config.yaml
num_hidden_layers: 26
hidden_size: 256
num_attention_heads: 16
num_key_value_heads: 16
head_dim: 32
intermediate_size: 1024
vocab_size: 2048
hidden_act: "squared_relu"
norm: "rmsnorm"
norm_place: "pre"
norm_eps: 1e-06
positions: "rope"
rope_theta: 27200.0
rope_fraction: 1.0
qk_norm: false
attn_scale: 0.177
bias: "none"
tie_word_embeddings: true
parallel_block: false
extras: ["paired heads"]
init: "normal"
init_std_qkv: 0.0427
init_std_o: 0.053
init_std_up: 0.0611
init_std_down: 0.0611
optimizer: "adam_hyperball"
learning_rate: 0.00522
beta1: 0.9
weight_decay: 0.0
lr_head: 0.00601
max_grad_norm: 1.0
warmup_steps: 200
schedule: "wsd"
decay_fraction: 1.0
decay_shape: "cos"
final_lr_fraction: 0.1
batch_tokens: [32768, 65536, 98304]
max_seq_len: 256
doc_mask: true
z_loss: 1e-05
train_tokens: 435400000
max_steps: 7448
dataset: "wikipedia_en"
Each number is 200 + 20 x the weight over its row's rms, rounded and kept within 0 to 999. Layers, rows and columns count from 0. The size before them is the row's rms in percent of the matrix's.

# layer 7 attention query, 512x256, rms 0.0428, rows 0-27, columns 128-255
059,169,251,213,213,154,191,210,209,211,188,213,170,185,187,209,176,214,209,197,233,184,190,223,192,191,229,214,193,212,213,171,208,161,216,212,181,194,201,203,176,174,180,209,211,217,209,198,197,158,190,189,202,187,199,202,196,168,160,206,184,216,179,229,159,200,215,194,161,212,207,161,212,174,213,196,183,190,232,243,168,160,187,227,172,178,178,165,183,213,181,164,207,205,192,208,202,192,214,230,188,179,174,203,197,209,171,190,206,202,171,208,187,216,224,191,182,212,235,243,196,199,180,188,197,205,196,212,210
064,224,203,184,166,192,216,173,180,203,193,204,204,234,210,214,199,213,199,180,184,212,187,206,190,185,203,221,184,191,235,213,213,226,197,178,218,171,223,203,167,192,202,189,188,201,214,221,191,225,203,248,191,200,225,196,223,180,214,223,205,195,198,198,181,196,169,207,194,181,179,224,183,225,202,237,197,232,185,210,208,207,192,148,213,229,145,188,230,199,218,231,217,230,178,221,197,210,172,236,200,184,199,202,215,196,240,193,170,207,203,188,212,202,179,203,178,229,243,187,178,208,188,175,197,180,188,177,202
063,209,200,211,179,203,204,194,156,213,237,175,196,155,210,191,183,201,194,185,208,217,194,211,192,209,198,193,219,185,220,179,171,197,225,183,193,188,206,221,225,184,205,180,244,189,182,197,203,215,219,199,187,192,215,217,219,215,200,222,194,217,193,216,172,222,216,168,165,218,212,218,172,161,221,204,207,177,188,192,186,239,195,179,175,242,197,226,216,228,213,193,197,202,193,193,174,181,174,179,200,212,164,182,199,207,165,209,182,189,206,190,183,189,191,196,188,178,216,190,237,204,192,205,170,197,199,211,191
072,188,173,177,209,239,184,219,165,192,201,175,218,197,212,230,195,218,208,181,183,172,229,208,221,208,225,205,215,185,180,148,176,220,209,192,186,190,205,183,207,200,159,170,245,204,181,211,228,222,222,187,179,236,178,196,184,210,219,214,186,188,233,219,198,213,204,192,222,209,227,195,179,175,178,195,161,196,233,209,192,215,232,160,201,217,208,181,177,246,205,179,211,193,220,233,203,184,198,178,193,182,170,200,234,185,234,211,209,181,211,200,185,208,198,191,172,231,216,198,187,204,156,178,207,227,180,193,183
073,177,204,187,235,204,158,169,177,256,173,190,193,200,202,224,180,250,214,214,212,195,183,211,218,190,213,204,185,153,198,196,179,243,212,200,252,197,204,190,195,217,212,192,173,186,183,186,172,197,232,182,194,209,201,207,203,212,242,187,173,173,219,195,234,184,214,197,191,201,214,226,194,219,231,201,178,189,184,177,217,208,194,170,182,190,207,213,218,199,195,166,203,232,175,224,187,204,197,197,196,208,179,224,223,206,207,219,199,166,213,174,214,215,239,175,171,199,222,209,218,183,158,169,194,216,197,193,205
074,184,232,181,198,204,204,197,189,224,197,185,188,206,220,230,217,184,229,192,265,238,172,206,210,227,189,194,198,169,208,209,197,255,257,230,186,207,202,203,185,231,196,217,197,213,206,176,190,205,239,205,184,241,192,197,173,209,187,228,225,206,187,206,214,182,189,218,199,215,181,193,193,186,187,227,188,200,195,210,210,187,196,197,208,214,206,203,176,195,214,228,211,176,191,202,193,186,151,198,234,235,171,221,213,179,199,204,206,189,198,162,229,207,209,202,201,208,203,213,215,180,198,168,184,214,212,184,239
077,192,213,195,171,186,206,209,182,167,201,195,223,181,153,211,184,183,176,193,208,215,224,198,212,160,180,198,191,176,211,183,194,192,213,190,178,235,185,219,187,194,209,210,175,192,184,260,201,173,240,212,183,188,179,200,187,184,194,238,226,219,213,203,237,188,188,190,175,169,234,198,159,193,206,189,193,190,184,240,182,219,210,185,174,163,186,221,205,204,193,169,212,199,191,197,181,182,196,170,171,207,200,220,211,204,211,213,204,232,219,162,226,188,199,210,225,210,180,181,237,225,197,179,162,201,195,174,221
078,213,218,193,233,197,221,200,208,219,216,229,205,182,186,167,176,177,172,203,197,237,194,214,186,210,202,225,201,184,180,180,185,212,195,191,188,202,192,240,231,184,235,165,196,203,224,198,206,206,202,226,190,224,187,202,210,187,195,168,214,205,171,200,223,204,213,226,186,171,184,221,204,213,193,211,221,192,162,175,193,197,206,186,184,235,205,207,186,208,221,203,211,171,201,212,216,158,231,238,198,168,178,209,189,234,185,190,185,181,181,215,186,184,214,210,217,181,206,198,210,199,199,228,182,213,204,207,205
119,256,231,197,208,187,216,194,224,252,166,224,177,181,181,220,192,197,167,198,203,207,188,198,207,188,196,181,194,229,162,180,188,192,171,197,198,232,180,179,205,187,206,190,174,255,188,237,184,211,183,184,195,226,188,214,212,174,199,180,219,196,202,226,199,209,189,181,189,197,196,203,188,205,206,155,215,205,212,199,183,207,181,160,190,195,189,168,194,220,200,189,175,183,192,176,175,182,203,179,195,182,155,202,214,201,204,216,226,210,211,226,185,218,190,162,199,164,174,207,190,200,246,201,202,185,180,202,205
122,200,199,224,210,219,203,206,209,203,215,216,214,198,184,193,226,211,208,230,158,210,204,195,230,189,223,196,206,202,216,203,194,196,172,197,224,233,204,182,230,163,210,175,181,193,159,182,215,200,215,184,183,229,193,227,220,188,226,212,226,231,216,168,184,203,175,217,221,186,195,226,239,231,187,214,176,182,193,185,211,232,211,210,209,201,177,212,195,214,186,242,190,162,196,190,217,212,205,180,190,220,252,185,209,177,209,194,238,203,213,212,239,218,228,186,237,181,186,174,203,186,197,203,220,215,191,178,208
128,214,202,191,230,186,195,194,199,182,179,195,193,181,200,182,219,193,239,187,199,209,207,221,171,201,222,211,221,208,202,212,211,171,205,163,215,191,174,208,194,234,193,191,182,192,173,248,225,211,205,225,231,200,201,170,196,196,206,219,175,214,227,181,240,198,217,206,200,193,222,214,152,188,203,192,203,192,260,178,192,210,183,166,203,234,155,188,174,209,193,229,260,205,194,209,157,182,217,147,185,197,234,200,190,198,199,199,216,199,199,206,197,202,216,209,159,222,166,175,215,211,188,197,165,187,216,217,181
123,185,193,198,202,239,252,212,184,165,186,191,213,238,180,197,212,200,199,198,189,213,203,183,205,211,231,189,224,214,176,181,202,193,206,230,186,207,212,210,192,215,216,170,224,216,181,181,207,184,172,186,229,235,199,199,216,212,175,212,230,217,215,207,219,197,212,193,193,185,200,170,182,208,190,209,185,154,169,172,201,218,190,254,172,171,197,183,183,217,196,196,208,161,185,205,204,208,184,164,190,232,219,186,146,207,201,189,195,260,208,192,226,219,191,166,173,188,180,174,172,172,226,195,156,205,190,238,194
118,181,206,210,228,215,211,183,193,166,199,200,193,220,178,202,182,190,189,197,204,199,176,176,192,171,192,204,195,215,201,161,225,199,169,234,215,176,190,143,188,158,195,236,221,204,163,169,193,170,199,230,266,181,167,186,206,216,191,241,162,193,189,213,182,184,194,245,182,185,217,218,199,210,208,227,203,180,214,240,179,200,214,164,196,202,233,173,193,140,212,206,161,177,209,184,181,186,198,175,194,194,228,184,220,214,219,171,189,205,232,198,196,207,234,199,206,208,174,176,238,189,182,184,204,207,203,213,222
121,215,192,194,144,183,219,190,202,196,204,193,154,238,248,215,194,217,212,225,222,192,220,216,166,200,187,193,170,199,196,152,185,161,184,212,235,190,165,205,190,168,207,193,218,171,213,200,204,205,177,173,218,189,193,227,207,156,194,183,188,164,209,200,201,206,210,176,193,208,228,211,192,188,228,193,214,201,204,169,196,221,208,192,188,200,200,182,205,212,177,223,210,221,189,163,203,223,225,180,170,227,202,187,192,194,208,214,201,158,225,187,224,230,207,212,210,191,208,203,202,210,214,181,192,171,194,203,169
127,196,231,198,186,184,183,225,216,199,185,192,221,190,195,204,231,215,210,198,209,211,196,198,203,212,199,165,183,208,179,189,163,205,230,189,179,221,201,200,208,228,162,241,207,195,200,178,186,197,169,204,212,169,195,169,199,212,211,184,224,198,203,215,214,198,203,164,192,205,199,205,213,202,194,213,177,212,207,202,188,204,225,158,183,205,195,215,189,159,177,195,195,240,231,226,195,222,196,211,218,187,210,185,200,210,172,200,187,179,222,215,188,207,196,172,217,205,212,195,171,163,188,183,209,141,208,184,194
123,221,200,194,216,208,229,213,225,181,206,217,189,164,182,205,147,217,167,183,216,196,198,184,204,197,195,229,175,164,194,239,188,209,217,216,202,214,189,208,189,193,220,220,209,257,224,206,184,207,202,201,204,157,198,189,192,225,223,201,193,208,188,196,200,235,184,213,180,174,198,175,144,214,206,190,227,200,183,204,208,216,202,192,212,191,196,187,231,172,221,159,213,213,181,203,185,220,236,167,156,241,209,186,225,220,186,207,192,202,214,191,203,183,196,215,199,165,183,200,191,172,228,188,175,190,196,177,178
063,199,180,213,218,234,154,223,181,206,183,179,207,146,174,204,157,215,193,194,187,190,214,198,190,224,191,214,187,184,194,180,172,162,201,207,223,246,194,216,235,191,174,207,205,160,223,198,164,190,182,145,187,184,148,185,178,201,217,233,214,195,203,188,216,217,213,160,200,203,205,222,188,242,172,176,194,225,223,202,224,198,191,209,236,194,207,189,195,200,190,221,224,199,215,185,194,209,193,191,210,185,177,236,199,225,223,222,163,217,214,223,225,212,188,227,192,206,171,201,202,184,200,227,230,239,223,219,176
065,182,211,244,170,200,203,196,184,211,191,187,213,211,230,180,216,188,210,212,181,212,188,247,176,160,181,169,212,177,184,161,188,173,203,183,174,182,213,204,207,217,178,219,202,179,201,207,205,177,166,223,189,158,192,198,197,227,197,218,183,172,176,209,220,206,186,207,182,212,205,212,164,166,190,229,194,165,210,207,176,204,196,193,180,192,179,186,181,189,216,211,224,178,178,165,211,216,196,198,189,188,220,198,185,205,190,201,204,200,212,185,215,180,216,175,193,229,196,215,213,234,181,168,190,201,200,207,248
064,179,221,219,207,226,180,218,219,201,242,187,141,174,178,195,192,205,198,196,213,195,203,191,223,188,202,207,203,220,209,220,231,181,174,258,175,223,194,230,194,172,212,217,210,189,163,221,171,193,191,204,218,169,206,201,201,202,167,208,203,199,204,193,234,165,201,188,172,166,181,182,211,200,184,199,178,263,175,155,184,168,177,216,182,224,225,187,217,195,181,227,172,217,221,198,191,186,228,192,195,233,216,163,183,178,187,188,231,195,179,222,202,203,193,191,191,192,151,208,192,203,212,251,198,175,225,218,203
065,164,175,231,210,190,197,172,228,217,193,209,194,191,199,198,211,239,167,213,168,175,230,166,226,188,199,206,180,245,217,194,211,211,173,184,206,176,195,197,191,206,231,220,189,170,220,217,221,216,183,209,248,189,165,197,211,228,185,174,206,221,235,208,174,195,170,203,221,209,216,223,219,219,197,206,210,174,225,182,201,213,194,194,195,214,188,195,212,196,180,204,188,213,196,174,222,183,223,207,173,181,224,208,197,202,215,178,208,189,181,233,211,190,216,191,199,170,181,201,181,189,238,200,212,221,191,219,196
068,207,187,154,180,220,196,209,187,209,212,198,209,229,224,240,205,206,193,167,191,202,186,210,233,235,206,212,223,178,190,190,200,188,234,163,211,203,204,219,166,183,192,203,194,204,170,204,212,217,229,187,193,197,200,194,205,202,191,205,223,215,163,214,180,212,163,216,233,203,223,211,190,161,197,192,187,194,224,175,196,189,216,144,210,233,190,166,176,185,210,185,215,181,189,220,232,232,173,184,187,211,252,163,213,183,211,171,216,225,220,192,200,212,182,196,194,203,227,191,235,191,186,178,188,187,193,159,213
065,184,210,226,168,229,209,192,265,197,207,186,211,202,233,206,216,202,215,178,204,187,193,190,199,202,205,178,187,212,208,206,197,193,202,174,162,206,210,191,215,177,152,177,192,181,182,217,201,200,192,226,233,211,227,167,243,188,189,163,214,217,171,189,187,243,204,224,228,205,176,184,204,196,198,206,165,224,208,193,226,152,213,224,207,198,207,205,220,192,208,217,184,229,218,194,202,196,193,216,206,193,237,186,196,195,208,157,225,204,200,200,224,236,154,191,191,184,177,184,222,204,219,235,228,217,211,212,207
088,224,225,188,180,164,200,210,191,240,189,178,185,204,198,178,173,200,189,209,201,206,199,204,180,165,175,215,163,197,194,199,220,192,229,219,179,181,211,217,219,207,214,191,232,216,193,180,194,208,201,223,212,228,177,225,190,200,198,188,235,208,210,220,222,201,216,209,166,192,202,203,206,191,159,195,187,219,198,201,207,218,182,215,172,182,186,174,219,184,203,213,180,208,205,204,129,204,190,205,226,222,164,212,186,224,226,184,178,232,206,214,236,197,185,200,211,218,187,197,187,182,209,193,186,226,176,208,218
111,214,229,180,204,178,197,178,224,191,201,213,179,201,235,188,210,196,203,206,239,190,175,208,224,194,188,200,174,205,154,223,206,207,210,247,200,184,197,196,155,244,229,175,179,210,226,199,169,224,222,248,231,191,219,190,198,188,216,196,181,214,208,202,223,213,185,200,190,232,183,155,185,202,163,192,184,213,192,201,224,169,219,186,202,236,212,190,204,220,216,211,211,181,175,164,181,197,206,173,207,208,208,193,142,207,157,218,174,169,185,163,191,216,180,191,177,209,212,200,208,223,200,169,167,236,212,191,180
113,153,190,210,233,208,214,228,222,188,191,191,209,208,231,165,211,236,180,195,188,196,195,160,207,207,193,167,170,196,187,198,171,184,162,210,222,171,209,206,243,171,216,187,201,153,204,218,191,193,197,192,184,175,165,178,198,207,215,190,185,194,208,213,172,183,182,250,188,176,188,201,210,209,181,162,193,218,174,205,211,215,168,209,191,206,204,172,220,176,188,231,177,225,178,247,213,217,213,224,208,203,177,174,210,205,219,191,187,198,191,205,217,222,231,200,197,155,218,170,177,194,215,178,191,194,216,184,179
129,213,215,244,220,213,202,180,218,172,196,197,200,211,163,198,223,192,222,209,183,197,201,138,196,240,223,210,174,229,207,196,215,209,193,213,161,230,188,205,202,200,182,200,196,207,201,222,213,181,176,172,149,177,178,206,207,216,215,216,178,190,215,179,167,184,205,218,233,228,163,200,218,230,220,220,206,199,218,232,207,203,207,224,185,170,222,198,200,214,184,190,217,215,193,223,221,211,193,181,204,173,188,196,175,166,215,200,189,179,194,204,211,196,208,236,162,183,213,247,167,203,197,192,226,155,178,197,203
127,229,187,226,197,193,171,205,225,213,205,148,207,167,184,196,224,203,199,181,206,209,189,204,192,208,204,166,165,199,188,149,187,195,198,205,185,147,220,217,212,216,171,238,211,167,215,221,200,208,205,164,213,195,226,207,215,186,191,178,169,231,225,190,194,209,216,217,164,186,201,218,166,176,183,210,218,155,190,175,207,190,191,189,224,218,214,208,198,229,171,190,203,208,184,189,200,202,196,183,178,209,189,207,208,223,213,200,223,204,172,183,180,190,154,190,174,225,182,188,232,200,235,192,204,202,222,219,184
127,177,228,190,168,197,184,212,209,193,167,161,161,202,190,190,197,192,208,202,193,176,211,213,219,228,179,190,200,188,222,215,187,205,189,199,216,196,226,193,195,190,228,218,190,206,205,215,202,208,207,200,213,223,240,160,230,203,248,194,215,225,215,210,210,181,201,203,187,233,230,190,214,183,207,190,195,195,226,236,180,221,200,203,196,202,189,222,157,178,178,212,206,182,204,223,171,195,212,185,192,228,180,231,199,189,222,202,196,224,217,194,189,184,240,208,213,208,219,164,209,214,206,219,197,204,196,179,206
# layer 7 attention key, 512x256, rms 0.0427, rows 0-26, columns 128-255
060,211,209,175,212,198,202,202,234,238,186,185,208,192,175,177,178,190,196,212,182,209,203,202,210,224,196,212,172,194,206,212,215,165,183,193,207,219,178,162,162,151,221,182,190,230,205,193,192,188,180,205,218,175,217,186,214,181,202,209,186,172,202,199,174,169,240,220,221,211,198,208,217,223,217,200,206,195,194,200,242,208,213,227,210,163,244,148,172,213,195,234,200,181,218,188,171,174,192,216,225,179,208,197,228,212,240,223,200,184,216,197,202,210,197,205,184,218,209,231,184,225,169,223,210,220,215,178,163
061,158,182,184,204,235,204,226,223,188,220,237,222,217,188,214,207,194,198,203,195,180,230,209,200,186,183,167,206,198,173,192,210,162,191,200,196,175,218,172,214,175,210,235,244,247,194,221,233,203,174,176,195,230,201,182,178,170,217,195,212,209,211,199,192,212,214,181,204,203,173,248,180,201,196,236,207,191,214,205,191,207,224,180,191,208,185,218,207,214,203,204,218,185,217,183,216,176,218,179,199,187,186,226,195,208,230,211,187,195,229,191,216,235,197,177,187,208,160,184,189,198,245,210,183,203,182,200,212
067,236,192,213,244,189,235,199,194,186,191,177,196,225,212,217,192,205,158,169,213,220,229,194,190,196,233,216,204,208,210,215,214,235,215,188,203,191,201,204,221,176,161,235,212,195,183,182,172,183,179,248,221,218,213,177,218,193,190,189,196,177,193,178,221,161,183,174,214,241,215,210,181,174,180,183,229,204,200,174,198,173,202,209,200,154,184,152,193,218,216,217,202,194,209,214,170,214,157,178,222,195,219,230,195,186,220,208,191,231,175,203,212,181,210,197,209,181,218,186,235,176,178,159,221,195,203,177,237
064,183,188,165,192,216,168,203,212,180,191,174,199,230,208,207,209,201,208,169,181,186,203,193,168,201,215,212,221,158,186,188,222,196,192,177,206,198,202,208,189,161,179,215,224,214,178,196,204,211,181,187,198,220,170,188,190,225,152,233,235,203,210,192,193,193,152,187,206,222,224,192,174,205,158,194,185,222,185,164,202,183,163,192,189,187,177,204,220,197,239,190,161,206,205,228,152,183,200,221,191,194,207,178,233,209,177,163,225,219,189,177,196,225,238,182,177,185,230,182,220,215,177,189,215,199,210,225,188
078,184,189,199,206,178,221,214,247,193,201,188,168,207,233,175,202,208,178,207,194,190,214,174,199,195,223,178,203,180,232,175,168,201,214,185,210,184,200,166,182,185,199,180,187,212,189,196,204,174,207,222,185,180,177,166,236,201,154,181,230,190,182,194,212,196,190,225,197,199,187,209,206,208,186,169,219,231,187,208,187,166,162,203,162,197,194,153,188,252,223,182,181,214,204,198,189,209,178,193,212,215,193,186,197,207,203,187,214,229,203,174,197,214,204,192,200,195,211,159,182,172,197,157,200,195,206,178,194
070,249,191,211,207,221,184,197,190,185,187,205,169,222,195,183,205,192,196,223,212,231,195,160,188,202,218,182,197,211,197,224,179,209,172,170,194,177,194,192,230,201,207,207,189,192,227,208,194,220,179,186,217,222,202,201,198,191,205,201,170,181,206,205,192,206,224,224,208,256,220,206,222,174,182,184,216,186,211,162,197,213,222,208,200,189,187,229,207,181,192,207,169,214,164,210,166,219,193,206,177,219,214,177,215,214,190,203,221,193,212,220,203,187,203,189,184,185,216,183,191,205,175,188,197,226,162,180,186
095,206,194,215,177,223,191,204,220,198,196,186,206,191,190,217,185,196,206,234,192,187,226,166,215,212,203,206,185,196,161,177,223,236,201,173,209,211,205,172,235,205,189,199,145,210,208,207,187,195,204,192,218,176,195,206,223,201,208,164,182,165,177,201,184,187,182,196,190,216,195,197,197,192,221,190,234,214,230,216,199,180,152,177,238,181,216,155,200,215,212,196,193,212,204,249,171,215,192,229,220,185,219,193,209,188,171,229,204,199,177,202,204,190,165,189,217,184,229,212,205,186,164,197,221,200,210,165,180
112,197,210,216,203,220,196,217,186,208,205,225,224,201,196,205,207,222,235,254,199,175,225,199,207,215,171,227,255,202,185,176,189,166,172,177,212,183,153,225,210,186,174,213,204,182,170,180,180,189,218,161,185,191,206,221,186,248,195,197,217,171,187,186,181,232,191,190,211,199,189,218,224,203,197,209,213,186,192,200,216,212,201,221,183,204,206,202,226,240,206,214,186,211,216,178,188,171,201,188,176,185,224,200,191,205,209,208,181,213,202,255,189,186,204,200,210,189,213,222,192,202,179,222,230,203,218,195,190
120,204,211,191,185,220,172,188,174,198,202,208,130,229,199,216,163,161,196,199,200,204,212,175,178,186,205,199,203,214,181,215,204,200,212,210,190,186,216,196,202,161,204,188,209,207,210,166,160,213,207,243,204,210,187,182,191,188,209,190,187,202,238,206,201,172,171,207,206,206,168,199,212,235,191,218,235,202,214,229,195,191,199,212,197,227,173,209,188,205,218,214,211,225,207,205,149,168,191,236,187,203,157,224,233,175,203,178,220,213,174,184,203,200,186,218,203,184,214,198,204,210,176,205,210,200,170,203,248
124,205,215,216,180,193,170,201,220,191,228,186,198,206,187,180,212,184,192,240,158,202,237,207,192,164,196,236,208,205,212,232,192,199,188,175,234,231,225,226,171,209,198,182,170,189,226,174,215,223,197,209,227,220,216,190,180,225,208,203,202,212,191,183,226,188,149,207,171,164,195,192,220,237,206,186,186,175,211,204,202,203,224,200,211,213,208,147,233,189,205,221,226,169,180,225,198,174,225,198,168,231,230,174,201,188,200,232,214,156,189,227,214,221,212,194,184,194,183,195,244,210,161,193,219,212,167,175,196
124,202,196,183,208,195,201,163,209,195,204,211,216,212,198,178,226,179,223,207,190,213,211,234,196,206,208,206,203,197,171,218,187,215,207,201,229,194,167,175,213,160,191,178,175,218,183,200,210,218,214,190,166,169,236,184,214,163,207,223,194,208,220,181,198,171,203,215,187,202,242,257,153,206,225,189,196,198,246,207,205,207,237,191,199,178,167,235,174,188,190,212,176,220,224,205,167,207,220,164,233,227,217,201,203,182,176,232,244,216,187,203,232,212,219,165,211,202,166,195,216,200,190,195,197,210,194,229,176
124,190,202,233,191,237,213,222,220,172,207,194,232,163,189,182,204,187,197,206,192,202,196,214,219,191,202,188,201,212,181,198,175,202,223,244,193,208,206,222,206,187,192,210,207,202,222,183,183,176,193,164,203,197,198,207,192,216,190,169,197,223,181,182,205,187,205,187,203,198,218,138,171,215,186,185,175,177,164,173,234,190,214,211,167,181,223,193,199,193,150,174,185,208,210,204,176,205,196,201,214,215,203,219,172,180,183,230,215,204,230,231,258,200,212,200,199,191,180,188,160,204,230,207,135,192,210,242,162
120,201,209,196,238,220,191,202,203,183,202,197,177,230,189,202,202,181,209,224,238,179,203,189,176,157,192,215,227,248,167,198,212,210,202,204,231,221,231,193,212,195,191,195,240,220,196,189,210,208,210,217,211,209,142,192,217,188,216,213,200,195,210,202,195,235,187,217,191,230,220,157,213,181,229,185,215,188,219,198,220,186,179,189,196,212,214,164,209,197,177,236,193,212,167,217,200,200,185,215,237,182,223,189,194,210,186,176,176,193,216,169,225,216,215,218,212,218,204,181,228,210,210,225,190,192,185,181,201
122,210,200,181,197,187,223,174,201,201,188,201,162,188,216,221,184,227,202,222,202,220,220,201,197,192,191,162,157,190,188,163,223,176,215,211,225,203,176,220,210,177,195,157,233,195,210,185,205,207,187,197,202,172,221,214,223,189,204,187,187,210,215,213,187,188,213,189,172,205,183,211,199,203,222,190,188,249,210,176,201,195,147,186,183,223,198,214,189,188,185,214,166,163,206,199,202,174,218,173,173,199,187,158,208,198,184,221,191,195,193,203,244,214,185,206,231,180,201,203,197,195,204,207,170,187,198,214,215
122,185,199,161,195,192,178,219,211,185,230,194,171,160,226,198,232,218,234,198,228,204,205,209,195,185,189,177,194,233,188,186,181,197,188,186,185,157,210,190,159,193,214,154,187,194,175,214,199,227,202,218,193,206,230,215,224,204,169,190,223,206,226,233,193,212,197,211,192,187,200,213,178,174,198,243,195,223,165,192,179,232,214,203,194,157,236,174,182,159,215,190,200,224,204,232,176,223,197,212,177,168,233,198,227,204,185,193,175,211,181,206,213,188,192,219,192,195,210,214,196,201,218,207,226,202,196,166,195
118,174,218,195,195,196,208,200,203,197,223,160,187,206,199,196,202,196,201,198,194,193,188,177,206,188,221,192,212,156,176,202,155,204,178,176,195,204,193,226,216,194,222,187,219,211,199,182,195,179,198,217,176,162,191,223,242,219,174,195,216,188,196,181,198,214,170,206,160,186,193,216,177,214,209,190,222,213,178,200,215,216,192,223,183,194,223,199,234,173,162,190,204,208,172,161,216,209,241,192,204,243,207,185,195,201,215,222,219,206,226,181,204,163,206,211,184,169,192,186,184,183,200,195,183,187,245,224,209
063,203,239,195,212,223,211,176,201,191,190,178,209,176,177,225,198,181,186,218,178,220,193,208,206,181,215,167,216,219,193,174,158,217,211,193,197,211,191,216,193,215,208,196,174,167,183,160,192,196,185,207,196,235,191,214,221,177,176,215,186,218,161,187,212,194,213,199,208,221,197,176,195,194,201,209,197,187,192,190,193,224,226,175,199,187,173,193,208,170,185,207,212,142,223,216,183,197,197,199,160,195,178,200,182,208,179,223,184,203,215,226,183,229,215,185,219,211,139,216,194,252,257,183,212,237,199,185,198
064,243,173,215,205,214,199,203,200,214,204,192,208,179,200,171,167,205,193,211,214,195,207,193,190,212,228,192,206,205,229,187,185,198,195,224,189,187,184,191,215,223,183,186,205,241,203,222,193,222,174,217,234,236,189,198,230,201,215,210,220,218,202,205,190,204,197,195,201,209,209,241,175,177,221,237,198,179,235,204,201,173,186,217,203,221,166,204,196,207,182,214,216,210,226,208,220,152,189,179,234,191,227,233,223,198,241,198,238,195,246,225,196,200,213,222,215,221,188,192,188,177,218,211,210,215,219,171,194
068,216,223,225,200,216,233,163,233,222,226,182,199,192,212,193,213,200,199,212,207,187,199,209,195,203,166,162,174,198,224,181,200,229,213,195,202,203,211,177,184,174,167,189,192,207,204,224,164,219,193,167,182,212,201,177,211,197,182,198,185,193,176,209,175,184,186,203,221,226,184,175,198,146,205,168,209,224,180,205,209,196,245,172,223,175,212,201,232,198,199,226,192,177,179,218,197,191,178,237,214,196,207,165,180,188,181,199,208,210,211,207,176,168,184,213,180,181,242,211,174,200,199,209,202,206,208,231,129
068,172,196,202,200,213,205,186,180,223,217,206,197,234,167,212,171,193,195,174,237,215,216,233,182,175,201,198,185,227,181,176,218,193,171,223,200,196,191,186,203,216,207,207,235,236,217,207,211,187,194,198,188,239,206,176,187,195,164,217,189,206,241,221,210,188,164,201,184,168,200,190,200,246,224,215,221,204,226,177,221,221,211,230,180,239,226,244,203,195,199,192,195,198,186,172,224,190,190,176,207,181,184,229,192,201,210,189,182,209,182,232,189,211,227,206,202,224,199,211,206,201,197,213,211,214,215,224,186
066,209,185,174,170,166,182,215,199,208,176,204,172,248,226,229,230,193,219,157,224,203,211,188,200,186,216,186,194,183,170,223,190,222,191,220,190,208,197,221,198,167,193,169,193,210,222,193,197,187,218,201,190,182,199,169,206,200,202,225,230,234,202,205,185,193,173,192,218,240,198,174,181,223,170,192,214,203,203,169,206,201,194,170,200,246,182,188,201,215,211,233,189,197,184,216,207,169,184,172,199,232,190,195,177,206,195,188,200,163,207,181,198,170,218,216,196,212,178,173,191,215,166,170,216,195,181,180,209
066,197,201,215,213,196,220,185,184,245,203,200,254,203,169,181,214,182,190,196,225,215,177,239,213,218,175,198,206,200,174,205,201,223,238,226,196,202,181,205,178,236,234,220,222,193,201,215,197,227,210,184,202,223,216,199,167,190,161,206,186,200,200,210,192,230,198,185,176,207,226,190,193,201,180,180,166,207,187,188,229,199,196,175,221,209,175,217,169,185,183,203,203,204,207,211,184,192,205,204,206,191,176,189,195,171,184,213,209,176,191,170,193,197,192,193,160,196,184,192,194,209,178,218,175,203,228,223,224
077,191,217,205,211,232,196,171,213,216,193,156,210,190,205,210,181,196,194,215,200,221,230,181,163,203,172,213,196,230,188,238,174,157,193,203,178,225,193,206,206,202,211,218,189,218,189,140,189,197,197,224,182,223,193,202,217,191,191,206,203,189,212,246,206,191,202,211,216,222,205,191,189,195,221,192,210,186,227,225,182,204,215,223,161,158,195,203,207,221,193,207,166,208,205,213,213,229,201,223,200,228,203,214,219,204,229,210,202,201,232,236,174,165,208,200,191,187,182,197,193,203,180,201,154,230,209,175,172
085,207,196,217,214,188,214,206,218,192,185,213,159,226,209,211,176,179,166,166,186,225,175,157,185,167,241,191,184,206,209,183,189,205,200,179,198,186,201,222,239,216,216,217,206,198,204,196,204,245,159,206,200,224,168,197,228,162,191,195,161,222,177,180,184,195,166,196,222,229,203,231,193,185,192,191,204,214,180,186,184,182,186,206,241,202,203,193,206,202,193,211,202,214,183,194,171,164,228,211,252,253,179,190,199,224,229,211,235,204,193,194,200,179,241,205,196,197,214,168,207,179,198,196,157,203,183,165,201
114,228,208,235,227,155,203,186,237,197,232,196,190,177,230,204,178,176,211,202,179,211,188,150,188,207,201,187,209,217,196,206,194,183,177,207,160,201,177,228,222,206,195,221,199,217,217,210,188,212,166,203,189,197,182,222,248,180,248,203,214,196,217,200,202,182,179,207,202,155,220,201,211,206,183,167,207,208,198,229,191,195,198,201,197,200,190,220,209,188,174,213,193,214,192,189,177,188,222,222,243,202,220,227,202,200,209,208,179,210,179,205,170,189,212,182,205,190,205,207,183,181,204,209,197,221,203,206,200
121,194,203,207,203,241,212,172,211,208,195,167,210,168,179,169,182,180,220,195,190,173,189,192,199,212,217,202,188,209,242,214,174,197,195,236,187,242,215,176,182,184,171,189,203,190,251,199,223,176,193,209,208,184,177,231,197,215,242,156,200,189,243,201,167,193,179,186,226,202,206,204,195,217,185,220,219,206,212,227,177,184,197,186,204,223,194,195,198,187,164,207,193,221,191,212,240,225,198,186,193,184,232,197,218,197,210,182,155,217,199,201,202,208,197,193,161,174,212,223,185,205,227,194,214,177,223,143,190
122,234,178,189,154,210,196,192,212,192,200,190,223,199,194,196,204,193,243,177,193,183,242,198,202,203,190,209,174,206,227,174,204,175,176,198,193,207,214,206,219,198,233,180,197,202,228,225,200,226,196,187,147,203,183,198,209,193,240,169,178,185,183,210,196,242,202,214,182,195,192,238,172,166,224,196,186,159,205,163,193,217,197,174,197,198,175,210,189,211,197,198,180,224,226,200,244,200,238,212,206,192,218,194,217,208,218,176,186,186,217,221,196,209,202,180,220,219,162,178,164,231,212,189,175,173,196,204,189